Weights of a small transformer language model.
Size: 20 layers, width 256, 4 heads of 64, MLP 1024 tanh GELU, vocabulary 1341, 16.4M parameters.
Architecture: LayerNorm before each block, learned positions, tied embeddings.
Training: a variant of Muon for these matrices, 682M tokens, 6374 steps.
Each number is 128 + 32 x the weight over its row's rms, rounded and kept within 0 to 255. Layers, rows and columns count from 0. Numbers have three digits each. The size before them is the row's rms in percent of the matrix's.

# up: layer 4 MLP up, 1024x256, rms 0.122, rows 864-890, columns 0-255
# down: layer 4 MLP down (transposed), 1024x256, rms 0.0341, rows 864-890, columns 0-255
up864 100:074137109218102067105121113118097147197082138078116072148137109197096107191196126177136095128135158149149171118181100098080094123115124166106124141123112141108135180069084206097162123154111130127130157174158120090044093110142110105087126139051081109166113165128097102120078104120111126153092131181148102091103090135130053092132173128123125164144139071126065136161084094151164144133117149112124125109171137196142105155155138111073143130155132138117100097133125130176117145123159096164112114179115184103168132098156186111133167089113160114118091093111110133139150179137094104141108112098111107119151088121092145180200115140103134114120146129121125081112122176106143097153185127148092109168135145123073170154164171119149160219115173162165154197130108079120130137111119166
down864 097:127112130098119100104096118112135220159154087160141111175079112161110139154154075098146104133131144157184162110046075127148130144131089113162128081181115130157158140064106118096107157143128129132134131137071109108070102151157097176138154166178108121100066159106134123069119107079082182076106163160097109135154136086148121108163157172158117168138082111127155123136126145130133107190161127147072168180168186141111075142135128132144143138189101114137120116136119081111109150111152094152167127159110073139177084157129183162210090143074187132149162090098128179120113131126124121096125104156134069128143086065159145094105135059104105129149099093241083121115158120108121149121094164108156187156110141168171062070084103123125128110158125164089157106126144098131164084109136132
up865 102:104095134135173122109134115166114126133123109139110110126133098127135079131083174073174098168129137113115143191184133108154111113152140149093144123112120114128125191094121158124130230169172151151115111117100102115134109121093207087104109118075125121136085106049104150168125076094131141102166092168154069084111134161151138084158128086150130082084184169135085126167160115160170154156128114167112188138124129161171110046118100098201104130122172120101120164110147111117176129140098088117128157148203065120121090136074136141116121099178054105185066110152138156122119130149120169168132089154133153100134144163150174141149155139147105144049130098105164134079084138193186090135135155191188116140103105148059143166076120144128116103129110151095127179094087144134126127122153053
down865 095:105194109215115139165108169141168145175135141126140081128200101157083137169156120109179116126135107115107103153101136132132127147172154144156146112123168095147160110134091112135127175096134100109174150177094083119118174107094130115169116128109173147170084094141082134173148127117103149134105097130064137107140122120147124076142052098075138137135141050132109174080147139088104145113137137097106175107169105179141051148178154176143177173108187156153171118146163124128139102178115114132139075159080092132155080112179129097121168032151126159173079127101149133110078166098177166066140096132139099125124172127150154081160115145170151099090155161090149104156174136097113171085073097142098143107044145114115126141157145076126150116183065114128143057109135091151135141106114083
up866 090:146097083128091091049133136094182092166066147090147149208101118110114091097163159140079163110175140124127092108136124091092174139129150079130122121123114106078094142101088153135142125094141176111133155120173145105066081112140153120132114154122176138154107069119143106129137109158117071167113167119161099162196140153136116146152168114143108124172117109176046159166163154137143153116105087160154133103157120165144168129115193120136116151107151130097129145213147112163153159136121130088117110146149108153212124100075134111150130109104097187100064083152120185073087132133092099083106144158052152134125139095097085176100110126055140156101112120069142126112181117103160122105127115118108176094154219127095181154091142060171169113188132116158127117120076192116133112127119161
down866 095:116131102086110124070113131133066089092116128182139163182079110155067124092164110127144118121238131114110141087081103130152107132096192091180170151157121127139109143104130156161136110091131153104166130139114119134142106101079140168162150122166110135161156111155161091139124127106105048223148170115141076157123142094144129104116082126142170151054125036113133116078176106108081108148130092152154140161125117091175111117089149119162179160086103111055137175121125130160073116158127148142133136173138059120120130159111143114096138121121101156051113121080110144170116147127121116072145129139162224146121112096122155179162120088164081129165121167163153100124215157099103138216145153081126137146156122132177138123064139101092116115123090155147148125095133153085121169118144092
up867 107:103161134138115154100070141102098086122114098138123102106150132114113122083156163121133154135148229131157156139129073131160093115132087107110242140102119108129113120149101223132115153157154081109088138113148110100073154178148107117084142165127105082144081096119077165102098102110145088162113144106122116207087082144151130136135171097171106144100160132197161146150097105166083117123142144102154112147138137203172167142109147081121131113112102100174121151142204148141131134137150134129147142163124125147109177149091189140154096065131141139102172081105099088107092176082157101147116160088121127136050146124127145103121168137177109098104107121117120067113133158086136145143181110105131159158087134098130207131117178100039137167130231174078133139146141118090140074100093119
down867 109:120102086110176182113185121086089103137141130191080187112141083091121155069172117120138171167136159105161160134148111073114137171184106077149116141088123154154162148110133163177140174153132096152145151143103083109115108112114145091158149081129155128117060128112120134160105143142102090147135148119125123144102022129105124139137120098174074156162177132152221171178058105144091134105099148101134121130182097173167145111137151136094112163097143064158088111070169121135121137074116129157109173118149086090103140146121188179119154111088121113122095161138112073134080197120137114163129128097185085127090134138089135061120105127165139048086128086177105111084178139133167174186152137141124143121081121106135158179087171147120113139128205122123108141149090122147103113096184122
up868 102:127152100089198074201119101136109119129082101150111172115143119121100112127128159110102136116113124104106094093142120194118133134075139117075163118141119168137181145106128146103083101086120151084105176149059141121118140119094141127185073141155120107176076091138126117109122130129162151109153125073148170094167106181186168112164142064082135134157100179139141104175164130124103139102096103098126169147128188177132108111152119106163113167134156088085140178110180150159151221099182188153105097111104095132128162150112181183181112078126105127191099156074167144116161075145155164085143134045103117128103089145121099161140164132142041120154106102137113117167115143140135125079140128103101145112172141056088082213107126161148097109157078148140104117080098140164152087140121085
down868 101:054161097102157103157129112161101100161085136184155143135121178091106086113133146159140136144141156130092112081090135179082120161127147100110177120185135128043161095163120134128136156073109106114127132125055119115137153085078066061150132159069134130127090090131163167128195158144074152105208153143104133092139117107138166104151193130063187118205133103095172133138135137116047166149118100145096081186148115177116143154150132111190091138169108155112117184096168105145109156177120105116074104105065126106086137149083141091165178106121112142156113169100145169139158138128145173136120144147153144124100137063146114168138115119131124119142106067109099139138092161119109118106192062134064128113133080107128151169160170178178126138142118110093106106114157188120096105086106155
up869 089:043040159124131127133187129103148086094146106062086109211129131158135116156174152134081152126128173122174104113092140149104046064118101117121134145120139118083091129097145134114069108159113132170113119144087130139133107152043128116141131144124163125165182128153113095123107092152133134141104070144101140137090098077176146217155121140146097123145129085149194149127100125111108152118149108117104100174089151151130094129062120110160118115145015106220128092213147149168132122143176139128126119125156128170141127161121190108205106118112128160144117109122165122105139088067124108133140123165150131199155122163143161121109162119144146099116154156168149129119070114177119117136162079096183140156109180108138164122109072160089093079098082158162140141142115149128119103079118099
down869 090:073094159150127193149187121125168149121141128062079097149107102164137096121151120106161134137138177167106193095125141075173138116188083112108142163148178099044093131127106120157085137114177106151135148132143105161132122112114137070103119092139130146147137171148101102072113167075081072101080097141135121144091140115158083115146120158090143141173145114132197143097070160149133189122117167152134115082177147105160149118088160075060066123162087133102119105140085116177141142110129142164125101092197098175121129129134173147151143126156152124137081094127145071141139162120157134177085111146061118164143093170149155097114160124124186171117191144165149151099141115172090073137136048103226135139107102137148143061108140109134093097118093169137110075165113149075129147098127098
up870 121:165061148074060119117155116092117149151115055125112168094132104098117131131060125115144185167154128128129133077137114123165122124087077178101070112103135140156100131106119147016084111152131126079084171139178141100122140179094228158169125143190121137156128091074106121173077107140129135177114107115181136165118112055129153066107099051208095139095100129151135145096183145108151099137154073121157115126130122119175146108135183165108125102109115084072128175064144112085139132129148101178170110119190104124142072168150148118130177094094137104133175130114127162132147144139096147130112086121140106124152135105100140134072142136106167119074156106174150102139131158161099154106178136176101122153142158158146138153112110155107184172122115189147091106123191126139131123074140148
down870 141:130095147077050116134157131123125120136107049181142169083119104166079135106117076175138164092152110152191175098127151147153150151128147122091085118134153167126097136127111119065089091139143147119120161145160133132139106144065179168138108107127149144134158133036104149170115116189087135185130113088187118132111124072109194088100127123218135111071092127122101122085157176130133132124108087170147142143138078144121151084118114223093119127114095100115130148047144150072140141166168097189192138119196113093148104173136145154135209101100114066131185137122122164113126138098074171166095072158156081126128122130124116103105163123123151144147143110148148119168113153136109127092152108160134112131089177145142162155140105147079170111114071103143113063115125102126110166105126200
up871 122:135122135101127101128170132142140136116061108120124126114165133119149081122117131089153116129136088174189143185089147151141132127071095116144107111177083140154206096069150178140096237182135111178116132130163168089149143094116114109149103130121163084184090156090098140140098131125105140101097109158124130133118122181126140140098117167140128165067200122114133108157110129130135115217135119130135125133088143122121143112102156167156189185054092128145130189165172163157121121095124214126145145139107171097140084103118168098142083133109156129105078145054173075104099098094123099173127164169117115056119110135096073125166098085144149147133145132146077100162136078097169108074166110156151118129098106097087126099123162065071095147182093080114091154141124104204122148077106120
down871 117:101109136140127105110119162060141179135100100156156152108188153121102116076147133132095149115163092152097139159129126105173137127097179175161107119130092136115128118108159120166107083197143113148150048171183118132155144125088151133117159162118131182134175140138139151104103117138137096186090169097082135162102135107136148128116168160116154140112187093092180123135117120151110110154064130111111147137122142181122108042127146138153120129049186176119118116143088078146107118080108178101069168128139174103122129114102145136202091162095140104085080086088115115189151111111124157120100133087133022170109176199209186116160134155133137144149125139131071158089124075119124155080159129151130114174163115177105135186097083139140077120174099095088085152098111108137058159118151081
up872 104:130125132125125056113167105105093088115123116102089155155152115117114147133092178142102083118133104055134133086161144137087129113143080126197139122123111147147109129125183092130135177205130203084131162112086047161182132120079137127120105129151156149113113094076132133097125104094083114094152159104094147160168136173163153170102087169138142133126139087152105119128100161138170133144128065115077207081082134130129091180121175177127132095157139094115163128121124090082069078086142156163175086191177130116069110134112100101144130152114124138140103155133137106113209124139064159097126084114097123103124072118099112135161145110162133127116142142142180100136186203090137144114203166139145120092176119128052106140089108191115094125175152138147116132183131161204130150136133196
down872 105:114150145118135133175155104107120145134118131143150151166112136185098078170040123146173103185084138107131066137104069142163156107121104136160129174144122187193159142124098119098133119138174129132139150175073095128184148124143037094177186099076166107154138172106101085162200115148117127132066157105093127122151137094075180172181135193151120074068183114115131122110057070139151101150114098161042156148135096186121089088134153181082088136174126064117172110166091120165138075145138109153132127102186143147087178073075113132167131090125110181082180153178129108142081121124174136124124108109138090109112149135136124135151112069133129086112134145099154106116117162115121102133143141111082098090159112163123079121115175173117111129162101118120122131093124156144161153133105137
up873 098:108074074170178104123160108097142124084143106162129143152146138138104138144082155096148084120139137098097160124099113110128126125109187146145130154128108162099091159023113147117117145184138096141190089149107169160111080177090076096166093120174098090187092117161159167140166123103073198110126135161139095113047119157144129056122109119117116118175184182088092178149151154127173154139082108130122166101099125149124089078063202077087121175157140128089081145119098139139133173092156096122097122118135099134126162086149109136115185169230142152076130123101167153072133076127124138161109076113072175105149113154111122169120140190107100123192129168161101158114092152142141118091126096134152171152117119162094160129092074169118101146141142132159070132121164115130117130108161141
down873 104:150110083130199083096132160127155122145110091106151149119149150158119161140138101133143093126108118083093142098139154142083095136070120141125127157162144089115133130120182096134181130093105150090193152092114169164138090110131077133122104129178093103123141141162143135157159132132092177112160093156120137083068124090139108087133107139108159124183143198099144094210099145126108250143106207151159179092086136126133096090085128112083135102136124137056124153086081157090188158110117121124088138093137099184105175162120135155124231103128156167118095083147194164103100124128154129161107178084085154098112097129091144144100134107154159116156140137103119136179088151145128152094071120161072157151118093145084156064136090114164108196132128088147062083132108075143118129136178140
up874 100:095133112208149146087157150121157110113088085130101097170161114093094141144177152151154081121080137085132124154087099140155107119068128110139128150124146117085147169112150162114151133130103114178103165126132091107178107149157170115096173125127089119095128100160108144098125160135155119161112132030123207109121092191133087130108138153096137116142099107119137109110127087119135143161108126154114136148112090162115068115096161119103131170105162179141180098096127132167112189078116090130104147109169093108161162153165046197122121159140076143169142203075228104120079095152102089160126133170153146084144160118101102127084128129076116121140160187113130083135121165097172117152095123182124148117165070121176114119144115199173071106065185148140097100096088148205124075133127091
down874 087:128113122096152151188081080099106133162165140122126147070064107176149163138112165088131148134151100142148121134103139159124121066122155155126093118128130170154094136147132108129123139148149119109147124133116160189131166149163103189154087153187133158141124188155159109115130119090094112080118137194118079097074166066101172112174108112184085126163165181143098181091084140091115127153158163116102072125153155123102154132095109147136093060147100092125075179156168067089102106183133140103110099151042138095136120127102186109087150097123140142100109128206109145179114184112117142101100101083117122119127050154148102131125114097205175078064111112147131140126189131205096102124152117117116134160113163052096162106143190093090186172131104097137128113125149162105122128112160177
up875 090:163173114104095092138197127098116175192120155140080140155102073089094103064108119134154105152066151074170085146074082137115111130142138190140131141097147110095101147132160144116109130026122136133132137130146127139105125119097224149164100106114111107152155155155157078103155161157174122184101130117190125136120097132115125084109181105111125105104151097181120139153109100129097062115124196142143101124160173061125044171189167133137126105099085119148099107115145170139124183133169140142108053127140076122135106098136085136129111111173160154157141128104161072102075155103115133145144117106103134139121126106149141173165119111164133154111184128091125103109148107191106125181103166173137211104153130096148196135120088066154153083071127162063078137149109159120129154127164084
down875 085:164032146104130128110114124153125138128173143143111134115161130181152079132172161181092099160102145176151139122100163114089137140115084173130090145121170175087147094119115133097094102119103136160104126113184073105135130123127133104165134087086150072166132149165117167132168138124165164118119164119135105146150076107104158090115108133146145155128125056090173146176051175126115087144090173144145085138152133110190114158190217059134131198067170135164140170122127156154141137094062140116126104163111130171140110121136087227149125127138119160072079192104138111100079162082110193149120081067119118077132179141197163121141080143107119145088099098123124115048154107153158135116101096124063121117126140101144143143110109088138155134097164150157138137086138152094161099148112082
up876 105:132205182112067131118139138114170114169089144083105180119096099143135106125111134179150099078145093198095136203146088051103165146125107088140143101082161129159106136165149164095124137123090053031134162111111167123092178132132138112097192165171104112098190111115127114139096165121121151104080137158133102139125131177138144131122151121162093160181145118162131092115069106149074144150125097101121110101162131175133101177189152155069169143119116078088121123142175119143094177158126077117069160119131074140123192122136123123124073156183144135133157119135151154119126108086145159166162122164098083130116145084062158114072167148099082172099143068158102114125083137104115098109121152145080125108114142105088107106127159158127128112181196139150159087154181133202152094157103119
down876 087:108063096124144175124120169175116176093151150164126112111175149068109159151197115066092156114153135094152146092102099199116094123149119174102148086132091103134160102062131150208113141143104169167154120174130105154179096126150121114113116115116150176149098113078126144122130142134129109168145137095145196151139152104093114126140155114138132093033107171130166137176127111098117072111144139165159158099076105127080114093077125099148090106115118193154114141168103092131157125098118155089184125138128204097087065100068156121161159122122136100122133158103098074141161151145118110092102158129127129166107124128188109109183072106135165131164124165172109121129161070136137137144172115055199144159123083141144151128132117146092100104131075098094124169152099089074038161123201088
up877 101:149139125169136061141084153099102086135070058178125128153112162111153130074112108144142112106097088115175181196143144124152118135126134133184114174128027098113109121133095129189055146075114106147127148137153065124204179193113189139146150072131117155121093171110113077102155109131107165094124170121161107144141184127129093178156133146129161143138168107132111164109135147072153132147127135105143097123109112106117183131164150103096162133157160097085172094138131121166128125161204125105126121118097143118098143150122142141089085114145113100126132104198095168134134145122097134161115083157078138153133087125112076125133146097206100113185150112143157106125092151130077112161096126134160126104082164111144121150144063162101158043153182055120118148139110110067121188219096101
down877 105:103136106146166123119159126110115033112110103167146111132162130124137153120147131166094095143116071083115123197152145143126122113078131119123052147071096095130146137134106108208105121092116096104114151118130082146119154189139134172166134112140157155077107143128141106169169127164097135138069175101162109149119096125150121227116092128152183150133129139174107124129068109136159161111124119117134125136097165119148169153190130125115165124124113118114157109087150143219108087191180142076123113111082165105120150107113131149070125137131127127116170081161098125097120210118122104151132152098110175185190115141127088110155129092184131031164168051147111163147096079090087135158107115080132164143095177151184081148152111189091110078146158118146117158120115128155114189150058086
up878 100:136152067149136152113117168090208141132107131126068032113200099129183133164142101128119147165156117133123117110119136119162132150117065091122241102132099102180168119092174136154075119143145114171112117191176139129119140081060137105160080158110104102161157181104130178088092123074102164115150140067151125165103077154135128100116166089164119169106104145116064111116094166111141117141127128113171119163061176194161136119056120178129113123083117108134054123092153077167106128102122069142127072106181164081123143117110168131140113138093158131097118131093138125092113117146117164114161135077131138115141188121173143154184151113146087149129148171087151129076130162127131146132130111156070136187153158110128087173159102069090144166109117161102128127132144117163150110077113092
down878 108:126100086179188162142123166105169149107208140160126115103216138116135091134169085070136156098084078115102138129148152114143184179108140147049130097127088103141177120080105135136053151102147129117085065131181117130102157147141136151172057168134146130130150213125114138164093068112090100122133118082119156133093098105095141138067117075144157147122117142188130076122144120120151163162087113099132137146101113131151153131161139152136112095115169125148084116157064100130085125084091092146131092177184151078158173160165165175166105121102143154146152137100102195148088119082134168096124157097190131137050136098158128139106112144172121149098113134071094153131081172134155102126119103193112113205143126116117156130162110092099096133196137126112164130169105101169122143080090113
up879 093:136132067102177120082067173181088193149127158091129112161093141134090149134122195064103098089146127099124143043111179143126136091126139147147107118108124091133165106170121106118185171088141123138191124133143198112129126108160093094098131062138084129093126135160086133106115129105123160092149129181184132107172132114117123092120132127092145064176069167092140105134097070095147107199151154183145067103140161115117133149123127129114147108128141124066130142203109119094116150149113200109156135101154109203131101065181139085116134096153138187098147097092096127123168130190120123175100041116145154135185120148146100115137164155116117058135150157060117107124116185097097139123112162158089136126156130163118137193147163154074140126120115147103141128109143131065109201122130156
down879 090:126119058106167111098094156160107191148143135122122138140089130127078153141134180080109095100125112127101135072112208138138152126129138151149101119098129072154158085175148095148177152098148132138211127131129185121114147096136122062117128079150100135092130146158116140127095114111129132130170133165167119107255147120119131109105140123093116092165098156095121106127120099082129112175124178149143087121150150146115121132110123130119133125117130142081122139190110089104125146144106191114162145097144120198141106094171140096141139088139110168106135118066105122139141112196145115157108089131140126122161128139130120119137129143150096000126132127087131138119133157081105161118125147130088143135164133158110119228135171150063134128111120149080126125126141116075107191139122145
up880 101:141141113120155142096074160137130075160134080096111231114104092147066189109118142133090114132123120130071146214088187164180108123107109140138173154085129108140130135113142153155073157141148121087101112085118117092081100128122106157117181166112102104128106116114088118169049136148154122099053179104205095119090170171087170138119141113159160160143109075190133121125099154140087099138181097141108124139145093152137129173149139079123121138155132131165053153117127114114115136141124127152149089183078133137142181148098169069113123070123130185132189140121124116094115116120152159192104134135121133133145095124140150143147135152092049117139142108141068053132115098159138132208128139082192109181100116180140100103084084146071112075153150125181155177121145159131143079132135152
down880 109:130105086146143126132122115165118095121118161062134183137107126117097191125113146192150142142107100104119135127119162137164102120124159107154123140155134139040176153151103131102090151141164120066085144106092091096113087086162136152124140169103055089091113061133100160088104174130144115073077171113128098124091161114084137141157120136107133134137059085131146123196125131113137101170135100120104126097178149151151160132109123125197113119097170154149106220180144144189139094128150150186134086167076128109138160152110196142100066116084138114163144148081147122102123099168181107126077092140090151147133094132129148126199158112156071140163148078170096116121061127184133119184131088122179158174126150118158098118117077164126137100147154099161195166134098180145125019130150137
up881 099:154155114070150120100149128179074089105126121144128096146074145115157047192100137133123120146174099114055156139190140098142135096120165121103179140128098140149095169132085110130133101117101080106157144102103104105142143153168130114168179149142126095114138091163201064072177094118103168177131136153127096207102151091141145092129129114086125159149175164094132115028107166116188126115083090114102162053152120132181145155167124096092151103103166112117135112108146123126181201107114117092132127115129150168136170141141064113130057152201166172177110131156134161129094162101177140136140136102152123141158137116149119127158067080176117059101111177174179156145163129120168143154103148109119106086180110141124106118132102066135113090062123146086100147133084156091165103113108117
down881 090:118124160158155124097162068121160102123111093102174113102097138161150138114143116114129110130149123110127154084060172121140079117087159106115126153173108089127084119104105114140074077148058151111103110169115095144149080123143109171119080153105198092147171113116144160109089131148174195096182132087222121165062127132106153067134111184120164112102134193148189101121097190115077086155163127127147137121126166111091140137168138097145145118134153139121060137109149094067183074125147118117107110173163137132135074190141070111090104175123158125146146115127080106166133143141062162172130128138127137133109137113196145156122126128102098086211119188097112166076096106155134121130134158122087087159089166163132106113170145134176135134123132179100077124090044046104157146143127115
up882 127:117090102144182158104141187107120145134121149110179078143126122076131106148126125087148182135149207129137116147110172105174092140116171156130119149078139163160073116155154109121090157103108108143089148107118096093088081153163121179130017168150112104125159119044132129143073108196082132142128103133104152077132115146178169135139069078131087176073181130166101186074107129163164164202172105129101112114101173162158144116097098146095154136112127139090120104137145148187144146128155104140054099091107128158108117145170159139139137108132145084122112138098113087070142105126145160115212172116150107166130097162113128099158057134136123162108120056161081082134104176155032099127184159110102125097159134136169124137138188124150147090128175129121085140134151119091148110121150132
down882 130:176096105076156126107144118123102173138146148082154150099118126035103123143095101128092139146134104158172148177109198133129127100111108167140141140115109138180171110152086141144132200089091119111089126169113119081124091138170099190100054157147118101065094161082143114149154136159124150099139093147109181085095092132134085174153107077136053146093183080209122144086087152183195193116172139099097161149115159142147105115127124121115084134124091094099131147152165154128168103174106158106112139091104093110120156134146141080123123176102129122087117131138097138103132163127130122075133162129168130123112068133136128074131110148131174129097158110113093106212115116177100096168137167136158135121121166088134157134117191112137096098101207149079128163087204068109128192140187096
up883 104:146147095174098078070110151151134136175110137099088139059142123058194127126137151134132171103147114145155158086167104093215081158115110160065154106147135100112107066167109110125195078150160205118114101135141107157103124146118129162169137132072129108181152129118122085174141116114114110024138104162128098084114127146074112132063139122108143138060100112114143172186122158118118189152089174098119140121095141127126134175120154126106219079137106146122107153182104151105124161133211104187170187088109137092099068121106159165157139099081050138150146100097117128148154106162118108140163078120133142116088079135114120148110137146141232127150133158130137144127134169183078118130130147135122162126111094110116142147113128154109116122102174124165145136107087115169101151131089187
down883 106:118143139147069171094069138158184117096106116077163138092166146119089176092168135175106054165100110169058101147131128100098110150132150075098122151098148115089071106206150146150151092166111177114104094118148150167154149157119166158168137114055206110114147115083178109094147065100146154102186071164141104178161147101115142147145119128091134155126128082152136103115123186133047150145123193109086145107087122088109134165142139131123143136148176149127102156188135110051124153128150094184109156075081168068149179160131121106137088133093068196143172116073129137158097098126133093189135126101124134132170141111164105126076146114140111110167197145110127111101143108139110161130140143136077167083067153186099101130148141161114140087125156115166109097112129157127110145166110156
up884 109:119137083075123065130157158142099114058164136082100129171081086107151116132133131159143187204139165168117129146117107073111111142170073157067116139126141144104160109110152144112097134137161135188207175072119132110112118099096159149082142067164145106092115092137178136083170188172137137072124132098171111136107160099168056162078110100080146135202081135083132107105098119149151119141067082113127088128147191134154153061134138107074164117111127142078139114125139115156182152143113104144096089121123060147113112208089110144098165157153108141119132116141101118143142093171148131127126135131120131099129086139206119132130197116118132127125105177091162103156147131186135133074168138115157151082112141124136173123179159081114114108110189102170123051135178150173114139080169132
down884 105:122106077123137092100171117141162078098106113106092147222110100153066138164119084231175121102081177095195114182144119137117133142112172118105104109169099164113114172075127151138119073092114185153180105153156071126147151105110133174056137106161112141147148123110156082152099165119136115144073156171124104145148133130133092097106119164116185170111124093181099155129133076103135124119137135085115161141153124131139127120074156139100124197144101133117087158101174122093133102121117125102108052167143048078148088126170136111099091161148104137136162119093149104152114201107176111117101113158069186132115130176170112140134167126152129114153121078103074066153130130102149158104158133122125100140161086139110192100146144193096116151143131198165185058124101161129105134090155094
up885 092:110122133126105079064125101070108143113115144107165148158108111030104125084039135184115160095127140097174161065126141127165144117112121112124154119127106149131102152134169118133109133149045140182114086072131119168121110220140162143105150077103144158094182113194136083090099149116114145099135060150125147092099107136169069079152097075154148137160126113177152116142156129115185110173169130155150096119148125106108198207114108134153169113147146140169108107108161144108106138145149136163113083166128093155147090114140085100127104122158168065135135147134146202160130118164148133098162063115141122097153086114182178170151153068200112125125143067166119113111195126156122128132123160138124114122149132073147160103110062141183149126167123202140091143103136128138100112151181089
down885 098:140138141129136109145114107168111120083172143123137151098125119119070174099113155101140158078134111091100202138124173139150128147130134136106133082056154147147121182167120084076044134119059171123096081100165138154155109118130060117215096107108178098126148124143118132134144185089123134137156104164153202106086086176143101124125125048141127120100149103145130137116186116168194116176077153135097088118132101138085194138122094137155190044162127163150098095204161127103138113126118091146072128141102113163085127168106089115162091143111114069119166134152095191111086143126146156159148135127086083087135115089151130140154149124133145126123097093134094118095126116180100061143163197112131094133172130124165129052148154143154163173071133166120096158114091150128075136168162155
up886 092:172087162089077157123151156071100113096102114120157140098134161112181178148143158165152131073143144114157117098132137137123059121135104152076161209168088146106145079139107138106134181079159142141147132111139128137183162119115187116108122095138109174098092098126142119108185169106077223139153099132194130136144147124149164112157139091069101110169156121171106117099120131170131126131120117130122123105160124190130189163118100116160135079117153141166131135133172129120150121138150122064187156144092076144113109112068094204097090119137139145168185122151111192141175120161149121107089098131163100111138095119126114083199130086174159148114106086142137110124083154070132116118121160143082113045087123166137119176155082104085126075128094128088147094134094118181103065038130063
down886 092:151127177099125182073163161145108078154147153173125077097084196119127163190176110197128092133117087066141163126144159137082123133085131103171127122113149138076130172139104120131096116104104092104168135205139123157129152086134166122130092098111129181129099132137132156112115132144107130183158093140114158069134123078129117090160121069097147120184150126115126072108129162161133108180168135154127063092098103152125156139089137130141119137127161106163114116161082111118128086128169139107135095132092111098117170046048118155142121101128092145199160172160167155222106140164134124075113132134165180175148193159144096167115118136138133085159177031184123075103113149098114126056123111171109116105192102153124126149172074096127140096117140121106167134092109152123114113063093109
up887 097:163115118118155131115101140156104121164141171217098149133136134073155046126087091158085118173109162106191175147096081070102067139133114106159114063171113164126101070127132222115106117143129069176124180158128135150120171139164193148139094157150128198125095097182188071083148124056136133072101176130076141095142105067148103138086183113109115171132121120125106134179099047122086151127167094148155095125117103121157171096088158153146122108087139112118151169092132126121175156106106097150142108167130099163122169143104091105172124149136156121109091090080138110131105121159133163179147173132135168115158122149174116191112180105130126084114081135149114114150148120099121074136131185154160127141175123113107146131095129081149143169133125155104152102148073126100176114064160106
down887 094:092125121114169107103090075137127143146162150161114136141114095163136175119124181151125110146130128096103198095126135164126108143110112116139173123072118176108068137066124067075099113069174116132166180136000149162153123103117140110179195116104122121114196139042137126136147080160149186094125099139128117133091082179110089094150106150143146138104175155103098182122089113155087181167137110097168178135157097133145112145105090133125187121178158131165099145144105120100130110104158098092162078121084116168115091156132073112140151165154146129187122144146152106123145100146101116129144130151109141143122024102118123076133077095205133068117056100153104144083098163199104172140159111107109129094159153116115161144173162165126086102128128117146165123155153094150155124106163097
up888 096:123093102123059133101139078095091186157143156106106132126163087136093128174128167093084076139090151124118111131164162040135181117123061141112167169120085119106117168155112101145139103096155091159118085101099091108088152085118108115111130124174144098149140161134152093150113121145123122128152119064148160086114115166091114132099119144101082137175134167107143052090152098133232167064139087114078100192095133106195127157086066162118165212140128176107181167133128083159098152141135135164124095161188149125182092099162122094114156155118108155142137125106163136143118177125106157130138123154127110112157098155149122107068113137182143186153185121152118086185133156164158096163169140118123153115147145140187135158071069125135052132103171153090144154078110100131107142113172083
down888 098:155114149129134138093092112067136129117137173152125180092149085166124113101192163088062129144114135133104083092175225058170125115116109112131030143118168218139120121117085092137158105195149099137135135105125087206160118156167131133144084156137161104151172176128165154147121121102147117131157123171176116133081144091098132115108134114118165114132130124118175146112140155196136167127138141129144075126182183146106112081082160103099086136121165156088100082133073154133123118143123141157154087112110178139093148074132088118133141134124091175142065089147142154154062108135118164168106145139110074097067096111117116120095119125095147128178216114167168110127158057141149100135108137074136135130056128140138129178052118134105133157133092087087125086100111119118157099156189160
up889 108:164154134146099136140139113072079192085178146138133126146135129151159139178064168199140073166101118108137198101167130155158104163159101116152136059151109086107091138173155114049181157141161160115127080109121140155107143170107143129140144134141118073123086118101086110090134089105100173174194129142126111164108121083135133132089117167160175157132153070114148109103146161177078115091058124108166143080116106178115111128132146106119176091191125155085126173142123091151167121174084104121175204115130158126114071155066123145117160137102107157147093104183075081124186064113116148097163073116134182101068093105113155147148164126093110083071111092129139123110143118187073174137162156136143115109147107134173122135095109164116126125064165170148160107121150121160113147149076108
down889 107:113106106162099143124179117170128131140096120114075087149122131117179144199114099084099144119110132103133115135076091168145102153100130141085137065133123145099135130077165117142155087185186156113133170124108135155201129077189176175101091135124106154092148159172087094142127103109091145125122077141069135175176165131093173140109128148161105128093159099120177198111088138155096114118072123166107163089146127098164088154168082132148084100141082111135107160164165099115131088085135109118127105100081156117169095137124205151092179070095075131165175140097153109120135158148137124118083139088124137177142094090166189139161105130158115090125145189089129116088129120130115152103219116115135168035120160135199091127144173134115166097111088140112145110109147034165131088087130140
up890 107:112127170181114142109096118170149122067126098078134141111150105114107087107121103165172124135161172148128154158175140127061086122166158174193201098072133138185139078158140163159118149160152096093103168162109137110171125168100091097127148147130174151124068108160168095083156162149163115125122130065139105129121170160156102103169138158114105095138150114050122146092129050098146088093063079107152139100121160102118170084111097097115121089074073142092104103176189082108171153112178126146136147162123110152145105159130118154138145086141115143140190175117129094124124156145099177152129130111135085136082137191202088107076157177128149173097112140147117055119169120069120180075120164135160086178103152079127129178101116114074124089172109148137140115077139140132145110168162103
down890 115:131119113160115121130151143137140167109174088164088069146118146111134107086084133150159139178152136097089119173126108161077100084156127154125104111063125177147134186156214183131078069143084111136085136128136190151109166174108107126094105090171133135134125042188153112129072155118120117099098158130155142107179144116136134177088119152144125094073110179089098147146131115109105101135111126192099178128151183110153132119094102104147108126136060181148124132142147118203142110074148152160126085143120107107157113152096152159108164192147156157125163167075126085139146080094124166117120124143147131145133101093144142129115083157140131177119136188164106097072183129087106127089151123159199188153089115121163162141011160138135159108132112138094117105037079088100132140148135083